{"rope_fraction": 0.5, "attn_scale": 0.2, "parallel_block": false, "init_std_qkv": 0.0973, "learning_rate": 0.0147, "schedule": "wsd", "final_lr_fraction": 0.0, "max_steps": 9134}
Each number is 500 + 40 x the weight over its row's rms, rounded and kept within 0 to 999. Layers, rows and columns count from 0. Numbers have three digits each. The size before them is the row's rms in percent of the matrix's.

# layer 11 attention key, 128x128, rms 0.24, rows 88-127, columns 0-63
099:510498418399497477445530545506461534536453538513434483467462538497495488480445489460556551525512498508501511539506554507528469461551539481439481484454602459506497512429447542523475563472509552
104:571524595552539523536459435502533435524483455483494487540447445551533529511453457434506528565534568545502526464581492491462564446451504514530548497494501511508448519517559507506526520543467560
114:471487474482471510484446433419544557448492523498521533509509448539542478444489456530503540434524519418519473541536471499508472474537564527517475543460512461558485578408533501461486460546495484
106:494462498453558476515478501498475505494565481479530464499484483458442518546534505420453447470555460498479492575520462547503491475489561550456570494460508557540530498476471428461505429498488486
105:556543519525460485475479498511487523525532485485528475496513400560495557511432528475460484581435472522423507452506478501475417522550490464513449456537507462553491435544470519434507508503451536
119:517485486570499436485488468434531574428508458528466536525517475523530502491533467532490534475526566539526526394371502532546559434501532496514526520508480529492475445511509523499490464517516465
105:464421501509481466527528476510521545536523536442507550542579457493525566518526503622561522493477487506464505511527506511531476506487510520517506451494530498467481511532514509435497444457561506
118:557475531479589487483456590554508491518503517521456457512500553535520514500437453559517397453417478505400481496516511517453444508484490491394466469434506486480448507486528521486488524542481461
112:428519484534436494485474452471529435517528474536480552505500451444533497546414516442514484577424432451476520501501483546505515466469528513484550479457490513471440504540479521537508464457556611
109:591553471478550507500504545540475538498511613488555511536456486540457469507512508485508545479515518438441493472533443477506562540469450544520457439572534548435509508523590545514455520572500543
117:477437496397490467489473594506477523535461441516499447463495523468493565518495449539480490518521491507531435632500549447516526516512490541459491509532471538532556440533522490517518539515498485
131:467539450492472502463437517443451458454444469482542512480482417491497485435506586477557520535473556483593531453474499502447467492527560495488526506445552461446463582413443538464557528461516506
113:509561562590496579558523497551559482524507421524511570525512485463489518452529527419487425508470451541427485515491435545531468546499524498446502505471494486517429538527492480506466457561465583
101:508562475523482475410526580437442481501507426426538547477448466513500457536499471530580499475532486464501539386498515518502446506488502421444505501565541466474535495481495455469510489510571469
125:532458523568466532501544532520515532492469467514542475557495474502516513530532493558461427543539433475477403522510539455575544427470488556476498442540444501521523497500553453530549488527475454
108:483514497492500486411536487582542415590528445486492474452465544444521545542466512499509486493506481461494489467501500550489553492522569474481520552526478493580469460496477557431449565556513539
109:404474505522529485499508523525442455543632520553489547503499471565572421538558451522531445482496449513499541560556435491511500485449534457438492470477498544463502531529473495471534461519488511
110:394474560555504452456509484502525492425547463509526446533464562535438516522495485470482516495508470515502521489518500549516507574519544531532459489510382461506459471466536572506509462497510488
116:599502529482518512536521478570481540557503530578494491457535521545495524499544505526548549475545504521472493549519521523513532509485442498535445445571458510448604517507431482488516512464400461
120:472563555512448527508529478520554492516505476535550479450513514517554470482509487455505425492459531472424531487527505483447458475501474451462505546427520553526464550513491486434554525461473470
105:562519522526515505454540520491517505517528494441470490474481481563522455510467475538525508527507541499533556500527490533483503394504455524520488498470566506419526524472445474436398505576489521
128:528459390437489485534540586507450486497411474420509508513495411524484562514461481520466527522444523413548489536469528484500512437490549524538483503562487462509508469498495454560552536516485558
102:532529596497549480527578487531520518402474574426485506479457485469467574447501511506509486480493520493500546541531469478498563458537503484439488490505485471504539467430521514487517523528537558
117:462524573414559542503539495575495440481528554517455468533490453431526483490525439520500485482538509482488447545509477501556483442532498523494427541457486486457449518524468494433507488447479512
107:603454585503499516440552595453515456525510503500558456474516518529442535556466565509531467563527426547484527459468432516514497562539479401458490479562471455442546509535546587461511503489558471
111:452441560412479455452553603474503551501479444466447457529447536440472532468498494561520513414515483560496461498485543452505530518497497526477515444523461478485528472491499503525461559502513460
103:503397454485528503515397523426599451499487428495549516547495577522555502537468569462497516464548520427473546544512445547447477540535499542488493577570488551436469471438512529596537466491509506
116:543489515488526504556441533540477491551528487475542468494523501489518526561455424499487383472467528584507445528498550543530483511466463483514439433573489525451510464509503525559445487497437511
107:408533500412446403520458553457452463560520547526526473504498487548557552468469512501422458493471451493508496541509423434489580460517516526517545497444550454458489469500486437518539540486466408
103:513498506449494513502502423494500500483520405481480550485458529481497518507566507503498504509410581463492527488434452547520474471510521532520465557488456578457533514502480442514529508444446437
130:487494509546556480573482379489580526503490474499520462440505504433572520467531533482418480551507525489509447598472486524531601562503513447568585526437548529496383530546502513507557477556510484
118:498503499615515483500484471576615481499536453499496450508505510559462532487506501482487434550522456448447526521558519514497460559421401490505461509457460514488484447517503531490568478528532474
121:565578497488528558494494458616584517556527526527446489536585462502531477581482463503426518546476480468495506511520519486469479463514449498534489500487476519508473487520472462467513461487496506
107:532503570471487467499506415478510551559487546489470485499492487538484466474450546571502577533571478472499493435524489500438535512504492444533372489464525468420536526555542421532443507497475488
124:466478482500469561517507499529516428437591508525494557489493546446456500501519489511452488513495528434473468474555460492516515445524482555474512501479485486515493540462456512415513492552525526
108:549474458489484466406519491457468474526496484541499562475449513468561524469544537510492507446519495552536494485500460517419538509535521547547497503378540454490432477484533475481502506446474483
125:514606523485454565484533419526457534545488511495534543501528431552518465515460507515490495463460477528541518413534493499511513476525601544460481545460622465525476541518459522508481515413510547
105:474490550525589505485492500491541490423538462547528527448447539480487448479499533515493491454501500541542507487512549532491500500479497525527535478515479537501516543474512472561428508445547522
113:489457528464480508506530520548501486436519518517523488518432590567475550477491404493507552436455475491566450421446571450496444494469541504474450440484572482504552488451511489486442504462496475
101:542469452522502500463487531473536565452509561478533432537439490455509563530588544474567509491521465450502499559448548483483507523474563529533531532459500473562509524461472474529538514499579520
# layer 11 attention query, 128x128, rms 0.232, rows 89-127, columns 0-63
109:547480527544440444467500481462572594548481480525426516563522494515527551471524465506483514580431464556451494501499457499525481535440446542500560459504490470528475506592568413511547516420441477
114:540497478432526519557521511565468499476508517515536503457550487500533518521392477415479507487520460464468415486529409496527525451428498491514482550432513571538485489454503453478489425588522516
100:523564535477531503449536518429426453496499515564558552458478442503476586449493523483485598470566483506467528450482530475530473504484475438520432483533477525560524432455472505503510451499503537
107:596522510550458523488451446529505593567510493498483446565512522461555566531482517484456503527500554570409512484471471550482485507544517442529499384501504514596495509550460461524543454475479494
123:468462427425523413480486485443453570614497461467518490481479467418518535512522446515488531462507531523509464421443506443548505417481578519482568506478497519475427464529494491487493457558507479
113:549519484495485500496527495512486481517425401492545492511501507465435595510464425572499468543454535549543472468538577504511484485545572554515488535528509470535483502548508575502468556587513502
099:464467502550475497467504565419487479559448491525535488508528467532459564553454570512580485463457488501532442504545510527504517508484543465498530445478559461425505568505568483423481562497503484
127:502453425487476445444492461435536510537539478467490573472494444488522468444503535472464459508462463469489574473450504457539522452453517535457612422478497501529473448514489510541539498524499535
102:449461564551450510476475581553506449538504559522445496520542528461484523569531464518507536517464529558525504504513485496496476541512504514420546442573485506403591544528526546483515498522521503
110:464517508469498580451514504548574520369523490519462500546594501541500546478536524511551490464531485483449479435520566535504493490536565533463561536469515440507469558538543500486508557539511490
104:500553487521478578470489505451499493473502485567509478526540438495437444528519545505453523609516541520526427445473601523450489507494528455436574457463543476529506557458482508509463497475506454
118:590561522480463475541515452426473484524523477530523491519519403512562449465462540456467513464457555574437487499489496489515494462517531454495518397437526534555416487489517499502428521441515574
122:457494453493415462459561510378486567506464382448482540543460497483475500506489519521526556582503536427533483464459521543520540505512500492426469597551474475519500500473492431483551491516542553
125:475442464537517530537537571545569450541485404491463519543542470486452482536489481582508554542518452439493496541527511462498483461519485569463489459536365509514477521491553451460584503524523453
109:492471496453446523433533503451497499552497507510523457512524556424572566476503490523531460467527494507525523541410470504499489531551498501513520482488477530470519469532514594489488562516562478
104:482495543404521451461567458499480460428518454554536483509509584526448426556496505503553514510493462520498535524564514528441545463525493549459504527468431487472515528494512499462405558520542515
103:560473501512464422496507491468477581462507469470518480495530570507466483547534613475587478495492485551468495493502508527475484498614529431457482531484480488481491545507619507506485560578438476
120:559503451526490468468503495419483536558439476542447440512471471600503449520461548557508467555488494524474476486452543493507554576495557501541482464520445532469547482501565490519457488445522435
101:485529533501518494505453470495490597522482508513489502458502524482517490484562492483414460483483544482413573437463498477524508554573563457486467552494486545520470493513501518520472476490508508
112:583542546513548446520488543541473579460547583492588619567525504500545441520505445547450476568516483552469502495514485497445455460452517492488472546480460517508428466490441486490531511449500511
122:566486534496537608567503543625492414533516509449520528545569498539511437559436506494432445497457521424501499522462440484496485497452486494525456431530519473462420477530481456502523507556448519
094:545486549532537540595501565555481514539396495381517511492539516569453492415466493413413473508502445519499499503503504513521492495485470491432514466490505470494528524511565520524458462496460587
110:491512471500540559526477440500502431470537570539424458515549485484507481527525512492453451436528502451455482570569522500480503501507535569590495570476530488528525479540420488458492547509506484
104:525453528551510488462511565510542537476534433525461389483485584555402509525490517495474504498527446566518499509519435498477483527547476498526445503587472456507525562463592524504506504501531504
115:425566525515544545493494533535487508446488529542416523520464436405471489506518522521495500428465495474517526533509509520462587547509415426506510453542525522468501542522509528485496492451521528
099:532488463471495477547496420521492424503553585486454506498457489491492464555508473490476566521542499472530539357498494425403456539536503558502532479554495503518450459517520469542590472445473504
131:502485506504464440543501478582592511497523458459494501525528531467419556549512479598538518513516518609485496475477471598574470479461516475517466484510476512453610485526579510456484493515541428
109:438472422416462464479431512438473597494530545563508491547481460430522534390530502513439509543450526538483534541499460486506535526557550534559505510467514439535445543486518530547552515537511448
111:467512480547529478490563450512463358480511419454488505479457505537497498522556447500448497566417583496543464477471477483493450496489481449550538518537486563471528522475412540513558538498508465
161:527581491462534496535477425530522516504563483516504466474477486500614552396539492460423550437494502513462481488488470489498518557457537430543479465437540563549401492516476465479475474502436504
116:473503513492479540515455546504526494551524499487511525572506471425522489528493508532470476531491503440492483513564458481500473526470424498461451499513477607463494491471429494503572517500481498
111:532555442567538453506502465476495537531544479481482503504528538571561483500491558504455478518480484444543518486481489502515503478489449458506509452493541528507498433529480484532556485504530487
106:455431542469435460483485451461554559602454430455496516516509506457447497471458530560487510505532483472493463453538535474505507528494455462525462452450509519484456472547537485545459504472507495
120:510468431410473547532474480486470461455523449535504538509529525530463512504484470518508475466507475444516466451473501613557458511470524551475475488483532504510498510494485520419501480489476493
113:537523547483458493436492509485503457493561526530493521485507525465567430463482500467458512529431478533487568472545424468397513560523487565471435505486480503557443462465537537511513534473447509
096:537538572488544587471427512592503492543527576479479461485456526506563509545464477558512452485432521551483497507540518525492448497499506498544482533479554468434463505484437496524516464456533485
116:475471547552593474495555568535495491534532478406449505502538531460519519557480552499552499450544476541484434528547482549511588482510504448517532455529504434488482529463483438531460519477465507
114:466465496499537517515480570556501543534492531434513463510505548506427530539445436461537499482568453514571443534470507513515494486488542558503532524475569445466549509557509558563482460527527483
120:497569476505547494524446543476561518472573536442528469530479454510530502504464485444545495508536476489469499512475530480462474508453486496415496515470474456489511493471385534464461505496509560
# layer 11 attention value, 128x128, rms 0.287, rows 64-127, columns 0-63
105:425474516526523501540465483533537461483434540446471467573483515489534485566487457498559589547508435437459503465503512479477428532456505539513519526532531551539463529475496417516472462554541512
110:478561523543506524466524534524546439503467491575545485460503478408515521565503533521490473491531586492501460483489503560524540442464495471493512509548487541563492559520499502435417502423421497
092:507545511464474511532526506433458466479448539540420485528512526553559574510508447460482539516546583548522492546424531524525484407540506529553477437551522575496394507607505428555523543476462484
109:515523475538489514453548493498465622441501492457449542531534462444476532522444537449495508555519443537518447542502476502534458516496503473558459547467526422518500465457477596458481530484514556
104:519432503422516535491544452516454481474487437495450510570526501526435458581501482488539439488505432459524512471540487500489482524535501564543517497511489523437475500495505570434545445500563506
107:434571570495526518518493458545447535503511494545523494541524545497446598475495475499631458475436521532502460536468562502521471533463586457483471526502478512527410474456484516572550509536472514
098:452510558510491486519464526559526553563569453529432463502532539475525504494538472515471507559476486490516493488480486497481459456506513444511453534538479433504511556457479437442468526526596547
116:425450490482477517443454481481427505433513442470476507456419475432492524503431472478536457478434576534457469464503461523504490474566499489515562557489505538415544448583544548530465496491544502
096:527448534534548525499485497487518499424488474478495520570499515587515454463492450460407485530488493510542391526481511525474460491493509553497626468515421468517518435511477569458495520502511554
089:485539545504511471500402497446525421514469474491487515496542497515530473478549517511493478509490491495486491441549427476507476439515501518543406521419446574449551548584501495493494512419564544
101:439532534459486492496495522550480492437508499491509526482508490486502504499537487447534494477481508493458527552480495479571394479514525559475508513558538581556525529487454505490552498569511472
112:478484523492438552451526472540473463520480505531478484549454470512535533535499643404448525448472483443417549433486499458485497486472450467493509529519506485415531473498487469526481524496541517
102:530441529527482515527527441486476509530458508441485491458486466518484493547491538471496543554536449457438550497535481504490494464463488529450499518501458576527545559543430539525536498503467486
104:538501489432536528577509497474497493499489551476520394486455451511529519533544510547419514420511494509509444490439430586528441520533476543502512537508539496481517499539476528548511446486451484
089:481505481497453451476489522557455514453518534474517466471501443538517514538526520580489487554557511542504479557450500529479478557495467445530488489515452534500486547521506555518456468456514546
097:537532465447532543487548504498484494454500519510450487531476540489566491518561486580458470475552500513573480512543501563469468500517528541467495550507502507506571539429434453493456476453509494
105:501513520489498473539487523506565531483538450509463555495481546490438491494516472474524461504530437512564529491576478498457495545541514506397520577515574533473521560507529456508441494517521494
106:562502460495523551488473505478503459519508536551486531497442440509540450526521538516476485600478564493547489463428489516445582476431486486552482489488439446472524482448505501543524456526426512
103:452477447493503396523430504515547523467476558559439532443511509505501447489465500492512474470490536406524488460482531558506429471495532516532431535501498494535447510451512468504561485430490451
104:482539498470548538474485544459515522550517515456487581567460486448589459501535415524572501437473503498583445517524505433567549469498434492481582485546489469463545527523569444540469491505526550
110:451484481513515528530485508433494527509504561513515483478533563540469483536491440553545539451529465558430461422501471557504479472507522468513491583437528471544493511545479562491491524494462519
106:512532434534532540556454485547416447529509557465506508445525457495441511526521476479537415459542503433507498466500466522553476543522511463538495539536536510451474527501485462464613468516491468
097:457461505491548430545455439527457436552497490514459452488550427511518483454510511553459454458519511486452405476528472511504487410508487476511547579556464414446539489483447502449527510482568485
105:474537549511521499473514518476510518511553496434497440458458560470529452532564501493465497515499580600514434511472580435491539477493489507476543559576476514401492491502528529467511512498494550
107:442528545518509527483524537512459445498567524449499502494455443497441487561435524466524486454459499448530456523529516526520447487492501514469459460487471536453557541459442426478551492530472542
100:480476538567543471507486518475497517561517486529536494511491440482482561459534540522539590531474517524399555429504549471511533522495443476510491459455538492484485542532473478505521495428489481
113:456498468507498574541483520526529472553532432545490523534548521475533449574499509578427522473433512478572475493437546512481478516483445552507480500505495531481403454576423581472559489539465516
103:487510482552434508505504538535452405467537435481523572549491523554465525504473453545529526533513494490470535512509466548435429454572524490486491531505473411547482522541510417583482473452512570
099:520495583521511539523525478454502451525476516462474494515469527487432501464501579537510488590496521508477510425587514453502458539486565518513546531475486495417430501486557511501542496464487501
104:516488529500486504479520461461538520520439475530468495509519429538532550470475620493525546516508461497491501503552540462466505544487493465468565420496620462520514540498410452552497488517490471
111:517489507503487561486486475486474497552485518495503538494521477525497527524537456487503562494490517394518530487500504569487556522458478548554475519559521470546490510545492508438532466455493468
107:458511469498488504532599516474482536472428462502525401474433510413496525440498491429486447439587464454522547513400565496429490526525420485527488470487439486616535498531483543454562447528494480
105:520513526505511514475499475512452543532509436439448507550461545497466553441449529485505501493498501592476507454550540500468521561489524472515533554460510554442561528536552497466498518507493518
100:481559471523543441483551486479500565477501457437483497555517488501576488540615414448567464544545525498484547518496577497551520483473550500536516534429484528465507500502413573523482479505517500
110:498520469572485466549442525502538506473548453529546475527558516519502491488493495553438520582485515517474446560513441464468500494562521468495555468491500457480486507506539487551508488452478466
094:559496473477530474544436489505515507476464517441464509426465459486465440466529544486484559518435522459506539474420509447517511514426513435557467494546420417510483595546452479568555469551515487
109:491483409454449493476560475519519567475519499522525509497482583489464510524499480489485500576487521392537525470505624490493437547495479530515504538557513465566510445493447517445573448546545492
111:517555488471494550486451454547545501514453489451464548440450536555517432487454464476591486556487492489497554504464512511542494437485489452445509590507463553523507514465502521543470541515534514
095:577469598500547494505506540574433466509481431473443480452517455557435536544483519529478497457467432525460482556536534498518525499567509497428498464501509447528441493536543476517543556498552493
108:465477487561540526497529494479484503485496488573530487475438497518470406495535501451435485504571561508452558510427524543519547486558496461476512520522442458474520552559562476526463504527477489
098:501533507532479476554423482506436509570453496527474520440421481539472460451464484438488518466539441532498541485456444461473541509542528555572534451530528524429537442445445520528488449473488525
111:498575518518557542478551527470486506531537509499469522507488483446440517516459536496494537492532446554451488490510491515420450513552465446518504508545477442475523440478519570472476509431484524
097:519535526526453535488514542430465464425509476460573498572505468489438490444528568440491540492489459450502492483510568464440509466533504495446474495491413432431554534420530493512448510477528498
100:538515500490566444484487525509529555527522449565469500453456523513595450532524507525418466445539461529462567489473458458498565563491552547578504535517489501506493529443532517521524544490512509
098:534493506504496518518500458522596535571522461463457535460400444479425561532485449493547515507523486470482479496428432493507462498451504541486464555479544525508533423477471439505487487503528477
104:454549458513483503482401507471513520477527485423480505500426564506463538551545469502503547467465515453520488502473506531439442395531481507462540555523499451470578519494502531452618541542545503
092:466538583524536381503474478497518542467501512533512586480554475527456505533535459502506527541443497497496541433486394526494453445501447550451519502481489456493531451462536565567495546546534539
094:552511482515609450456463489487537490526579520557546568508566494483551488507456505555474465485512563457516457469465592499566533453555507551508423495488503545547446590479429434508446467524477472
103:505548430480475506531453547494572470548384553554457462501457418512533523543485506583432551540517491510506450491462475463442523505471454506489464595532516449488509496454499474579528536427502437
112:465434446451484485540573536538521469489456494505527476437492511530495445515435468436546517498415483503472537539546447542454514555496487457465492459528468494495458528526502495509411548567427495
107:481502477548473510561495447406522513487516551525495546553453514516493523467442529563474527510486485512460446498483585507491524527449504467534512402487563544475466502529519468466439471514515484
111:493503463507510486461511524532512494490478444597548520459470524451499488457529563473502462417442530473472454533482471478419522570478445479495485504475495558458526537604525515536416483490517525
111:509518541468583521493533531521552502510495516549472526511510486443527505476508523510464506529541518530535506527571507445500552555502455464503458378581433476549515452509498502562485470448457427
096:480522512496519480582489542500501455480519578515523460510563538570487451575434575536521522395503484460477518489492498526492533540494499485476411461425533439519549579480579506522485492555529545
099:533482579457486572528510452483462477534509515440521492434484513473540521471531479534553550427477415539531448524506463506473581537517533470494564503523505474540544433521556486485506512605521477
111:557466484511452537481524585410560476465485516458515513468476513465504465503531475564464461521495548473507477519452472586489501558548494549429454497507475511511531461521458552536388496578514488
094:531475565479442489517571500482507490466531498478521585415571531470561549485486511492486432499548489457558469441515480484470504529513389461543503548484580551516439435487524540540524464542501513
122:459510537505530448544466536482582464517454521475483498530419519490480497532475559544488558548536552449582586533501505487521541551520468351492520471469466549531497476536428511525494477515518480
102:570554549549469508539489575536494527409445502438499553571512489487490505497516520537496490493402530548475490534494486449455566488558452444556538478547543491484468500514510456514512523495480519
092:497515466492517547570510524522533516484532499538506417551467522491502467531562503477515521494449565462527506438528407421460477514586520515541460483476509440531429551479596501469500431565478445
105:507504472453552487467505470547497455550542465492503445471568495505482535511481495484461490499521495489515386543493453508448495485515522489513484539549543501414463601567491501548514516496530474
098:450554442436520498525483530484523563495476449531502450545530503473503518528471449524506506397443536552570527444501495504499530509499452429464485484466562506537491507543470522611502426450516496
107:459494487491471467528532446459527481551475518540447499534591585539529598449500418483506535461530487508484570498569544521476513509454456534545563469448489579513490518474520483461511463460477427
104:546467451496492515598532481465493538560440523543498495462502585522553603489475403494504460499501445467460458485445515449469473586499521486471492525556520460403488514457476539546573477486505414
# layer 11 attention output (transposed), 128x128, rms 0.257, rows 64-127, columns 0-63
094:475443429477579532509497463517493517484509464411503509581478526450536551518478453512460596501496498502476539477546486454528509491472510513503515502518519468551513486492456445504555494532504501
101:549490517574458556465520564560512480430522485558500485462518494445504517493476575525514548431544554474462488436450489538508545519498512493506562482528513540518536576485457534496473467426485472
090:538520526511548443485515470565476556437469530550476513494424528564518560558493458523495564472464545529474501532504512490557479473470531539505444405405494527498506470544483455491457552447433517
105:436589512467448530450537494504475557471534435468406508529504488408442478483529513488492480513517468526494550433434553471499500481525466535507530549515492453513496573480460580454510532486557526
097:524420502443490508506532479490458488515531501501403457524498517481527473600510459520481461512485414485589525446519495497501455485511490605524466505512530485491478471541500580491496493449515470
100:511547513548549520465586463461571581483441477505535442471511508479502515460417443517533517512528531471553508501488546531512549450492520446503492543408516462480478493476538508504556513547506465
094:481530487513513473515512535417455536482465494477507463531514533440542558522438507546501453524534520483546476572488491443517507545451481546513506531454481487462470516447464525475487534455545566
105:532466479441497479524490521459452509508532452463572521453477540491494538520520520498509473446536535465479427472504440499537460428513495509531530502500495546456557435547526498501470456470467541
097:466447535509504480448510483492530506484408497491455601574479461485457484493530434482507534571414554470531476502464464500444404543522508534496563518512457535425501522485547571544509488502499494
085:524498526501509450494476481484439461460539431473472512491537474572510555446514516529521499476448470447422527478584549591537513566503528459487565554540504478467534457505470540440507515463526540
096:426483482540570523545434505597522504447518520457572498474512545537487541491459503432529478554504477510469488532483419467564490455512519543490524501471481541497538504478475566440574516520559479
104:473479460534532514475512383406461461512439494461573438500464499512516516492522554445466507468474420495496475431557497472430483595443448481471503461458515482497489516464509461501519551492488525
098:480487503521527471497474467538496431503446507500481533531447479537480442497445531474469453458487514530472496478530509502441477467466489482464508520503472477562498494480465547533531499539513542
095:499489436505511554501527452562450456516440510490498481457519456471548480471546520517481466498460512505496460548519431520521482496610532460579445547500549525496482532544449533524509453463417400
086:479496535481454460473535555520516536426470426522542487479471563512476440487525526582512521495553489499467504431481472521524492559524560406557468482553446539488507478553504475487392507461465404
091:478471481474510501601560446467497502513511556464538492469476535444555458456475454515530441511516513496545519492497451576565472453572461515548490425555527464480568530509402522538509529436531515
100:472461504487548538437467542516506510542546514479485498528532525523464565498516497510557488487501463497627511520535478421494509458508447525489476527448565500445524525478457440552455525481449538
102:505527501524475460516490450484493481581444474533514572516491411512524427507526490561492515545566491431473448478433493482487489586413482550504495442470469512555468407464460444479455503496449572
095:481415552507568439502473514471479524563491534565504530489524430559476474456510477468466467526580532429535517409457528458550513477468541465503451611528552546523507494444458493511537503491519465
100:482515551494475529437497555553479521544507565499435514538532501495574447415465449539517445507513472505503546493511515415495525492458457529468581487549473476451489428474487479502444562457522571
106:525486532526482489492478491461490531529473489565493513475551515431492540498493505544509545454546473511417455455539450528529488469477498512473486614515528464444540530598456475508487560507496477
097:470540488480574544508520509487405500520533554517465508528476487454427510504442469509494512477604455396467460526523436533538436468472527473467494510480489550540505504502485498475552455540495455
088:464488476466511473522490480514434517562502434544422480492504409479493461511528459515469502454483507460499484534520441424527515518458467439510548546516457505509539519503445453537486457543559413
106:488526536474558461472566506469514463478499486520564467451434524441466454506590512526529536503455499530513450429503536461437540500478474565542589454506456483481460435503459544537489560495546495
099:493534499479491557541540496474477463453488516483490501529484416528490478546471564517502486445510534424517472568518538525541551409515496530481514484486527494441512521366491508453492511427542518
099:529520455496529497417425599486443509539475492504458453514496494535475565463492507501423530519454511569387458458554516549484510495451465422482457456473496518584425528533504457527501476482445523
110:505541536490481476487486520540535481529503514517491529492450466507545530635536482598442539509496508465583560540482514490505492563500465492482451485491530462452469459515451548457511456541495496
096:475415511503488520514514606505506467484473460499560514518516471447537447528485470494518519501524497480499422497494465480473484450507476499464502483508548451475552506580468452498466507485473548
103:525502507459486494504511531430508512584506528449456502580439484449478516497540535480553465550536580475512475526553480524473461570497561557540544501454537458491405548521474530467496473433438527
100:534477590499484542461440489531539518544475513469492450453469449507482502490426505472462489524549508489498475550504571497497575499467520527482543389501610488580561531543488446549507515449456495
113:552502521527500508517494485497476484511469514446434464538589480534491586518564519478551498536571499512470514421517545553427457523463599498445484513443530563538438474492521454468450509508584474
100:448503503530491534555489450533485504462484484563561420503453507506521586489542510440555444500520477457464467504447607552477469510546500484554455541439512472481540469534570592539452445510568462
104:471522533515493500526550474452442520538486538444461470510491508574492581460471444504531500497468447544524442544551532507474498537534455516560551544500576546458506528488568502423464519455451478
094:463535490495531495449439523512471511493470523467503434573471536458548519476528416488532474528534518502569491520450547490539477484517496461500488538486438524541579447516427608538498488485494506
110:511518488484511471473500551504493543500474550559508543522516498567503464473499461493445552538460493491513440536504520547447491542566509531464572520482508517511544483536484460558549516518480439
091:467516465511537467521455448544521494505473482492449490488493439544457478486519530485441515499483613428442472464451485508481534488425485460483424514434441508492469516478461464513538514536525549
104:470528438479496541470487526583552497481544512489473487512449595562471497542487450508514510489540520478595507445466530489437502497445511470552453614469553521523532489459535500471534524541506489
107:521496519477453475478495491483587487516543454464531497523500519444561434495445530488574550527497502465463561518522511508457455513433509522523476577480413497467540483454482466509507480499518587
090:563490529493534511489546526481538522509463459502468489529484445494445472567425491517497465474435444491489448555529431461493540450512462582356476452544494461536423492534557475494473488542496433
103:452464509492488480533463463468490522460530499500518458490437501605517496477522575472542550439546515497456438580439500534458564486566559482522499509521457489494471533522596497523433552477479453
102:543536455494490413486453534505419495491528482453460497478436467479497417501433456489463524509518446534499535567508484546404508548458530499523512490481511564536552458465479474622550494505474537
106:534535494526499517532549564454475449468466478509458514505510418404420457475513527488423475551507427552531512546518471495402467453515460440528549500485503461504532457544570511466494486495556526
096:479519446454491496462493537449432499462465565466567468498554467485427420524506533424559487521519512511437509454545529437478442572535526479463538467501477455471513524417546497480451495525469500
097:558524505475548473528521502501493542563510497496491517446504605493489506466538467440435472443422433500444508558464548486577511522416531545563416497497529509463493467462522488469471509539505512
091:523457463528485509542518579502519500519498480453496532453464471485488555501504507468467474485580466552491509445430489527489496528531465447439472499466507485438554463467445478549558472506407612
101:462528458572438471516472487514469538456472509463573496583493509507508526469480507562455547535542483406517563515498457471416445440567566567490518485517492516401528518480503571498552608485496541
088:468559509542490434490457516564528463533486450441529433496578489483478510412496492550437500488473535484558560470465402524460526497467443555452518478553459510426569450494461518477466522499559467
095:509519500486514452510517554566464464554555507506508543514549482475580493517473483523548526468560547517519451564477539536572537543503486512528456508447544551528495557486559457494498448500516491
096:576504502469510512491454540532506536542505546502496519517506462496441570513429543511478539559540562498443449487462436469514477537476529476512483522529558485490535468480468452606588500457452502
109:517478489512521500491521452505502484504524489500535496530499541581523411451475517456539547457494512600426511495531425502478554520548466444480499510397517518468528522516502520444394517584491497
091:514490475505463524484453538465476576430561519555430545485513450453503446529567521454468496479507498483491464462468597551488557492457538497560528416489537504512504499539526438464515506543458471
095:557482528499526455456496540517463514466465548514516495464554558504534580476523529406501515455520482506523472537530456561441483479537475431566575441508511525531508466540488530411495476502530508
107:437497569477565543502531540509565447506434517538425506480511483449474507459527524523501523544543527539467575553460576462530522528468473508562480425553451493530424452470549450561459505500475469
096:516485554513462511547549546434460557523528486515523521540574540476466484493503593441509561473452492424439510482569501539492532484453415452490450495506475473536481548479495467477518474561483426
095:469529506512503486529521505476525471532472554483483534517477508529508590501450502529498476450432457524442523469450444474502503553528548469497538466392425502458423445548542455483552516589539508
109:523459537455404579496568525494514458479553517512579516422494474474535489494536515559424490507478547565480437537495525524474483483524591477446530537513438555543506481442477469498412493511485510
093:422540523532516490539482437557563518491584531534535612474526529441488567490493463530475435487542515421559547471516490496423487474534515465511487475437539506498471487493531501467526492522496527
116:513508538519501496533472490523560478499446493470477440543457524464520473437464548504474591511531530479514539504495522489497516530529484321433493540520487618533595470521492470478483506509491470
096:478538564588479501518551543553550518470506560482502563557529424497503461486538473480473528548460507522462519502470522521530522480455440440466500500464510480533349525510496492517481540430506506
093:531506501496554511447528494596498501533554464515486476501503507538576486469496431479468526507548542470518490499454485527431507513498516541523480593524531517494475524509578497510540479474500463
101:501484530429558491483558488513500423491475522529495492504569482574475573475467499496503565440553452471442443543539503481515520554464498510464531506481518459474498534542537508541554536448465498
096:494465444495484472527448539512496535475447524560411516516502498431549554473463483538550510485520525446528495468529462522514570459545434471481458497507575539445488501502507560584505439469499548
102:562552529553568418450483457508507482500517557576483483503506559453523574465510396452469475494495518489580558478550495512513615466483515516506505479534479530545508513545477462530545484450478478
093:546464495460483571462548407520510523486497543524538467485470519455435559460497454533452518458531544478516432543472531416470537518462463466520452534429516494496542505561495545538558494459529465
# layer 11 MLP up, 640x128, rms 0.312, rows 0-3, columns 0-63
099:521454588525472500537525432512506523461476460465466490544492571543474506431502378503466510495507531524483530481499499506489451487426517523572545479491511424520533470485513492472465525482454559
112:439541510521521472472529491463540445485515521522518489446526567434482451513521503536507449493455484498526533490516569480480529443477414520482484534481513501503537470497561475473531579452573456
096:442457515520492464508441489539524533534526488497486534516485495387483477517491466540492460501549495381560487559498508528521574505501453492581487524459474506491407539499539532468521557452535450
072:434522490484453509534421439443491537484425572524542499483470500528515467525399478533521454501436568534525515494528431422493467542523451550452436473482536474488482485539495486503502461482510517
# layer 11 MLP down (transposed), 640x128, rms 0.419, rows 0-2, columns 0-63
083:476445469542616480469487500458549485550453558447493532520504533554570518509572447538519466415438492483463510506474542400446446529463521577526466527487511510535426469512468513486560497475471511
106:475415502524431524457445526553521508471548545434527474434548458530462517522503497466506480432511498469485582475518520540496494459520474505471448546554483497506501519521411493537539538482567480
099:484486513447493541566550496535483489494487520527421488499467501512471489497495450474517504507541451481516488576436512529476489497501446502471493513574515577576527487492547428519521491517538540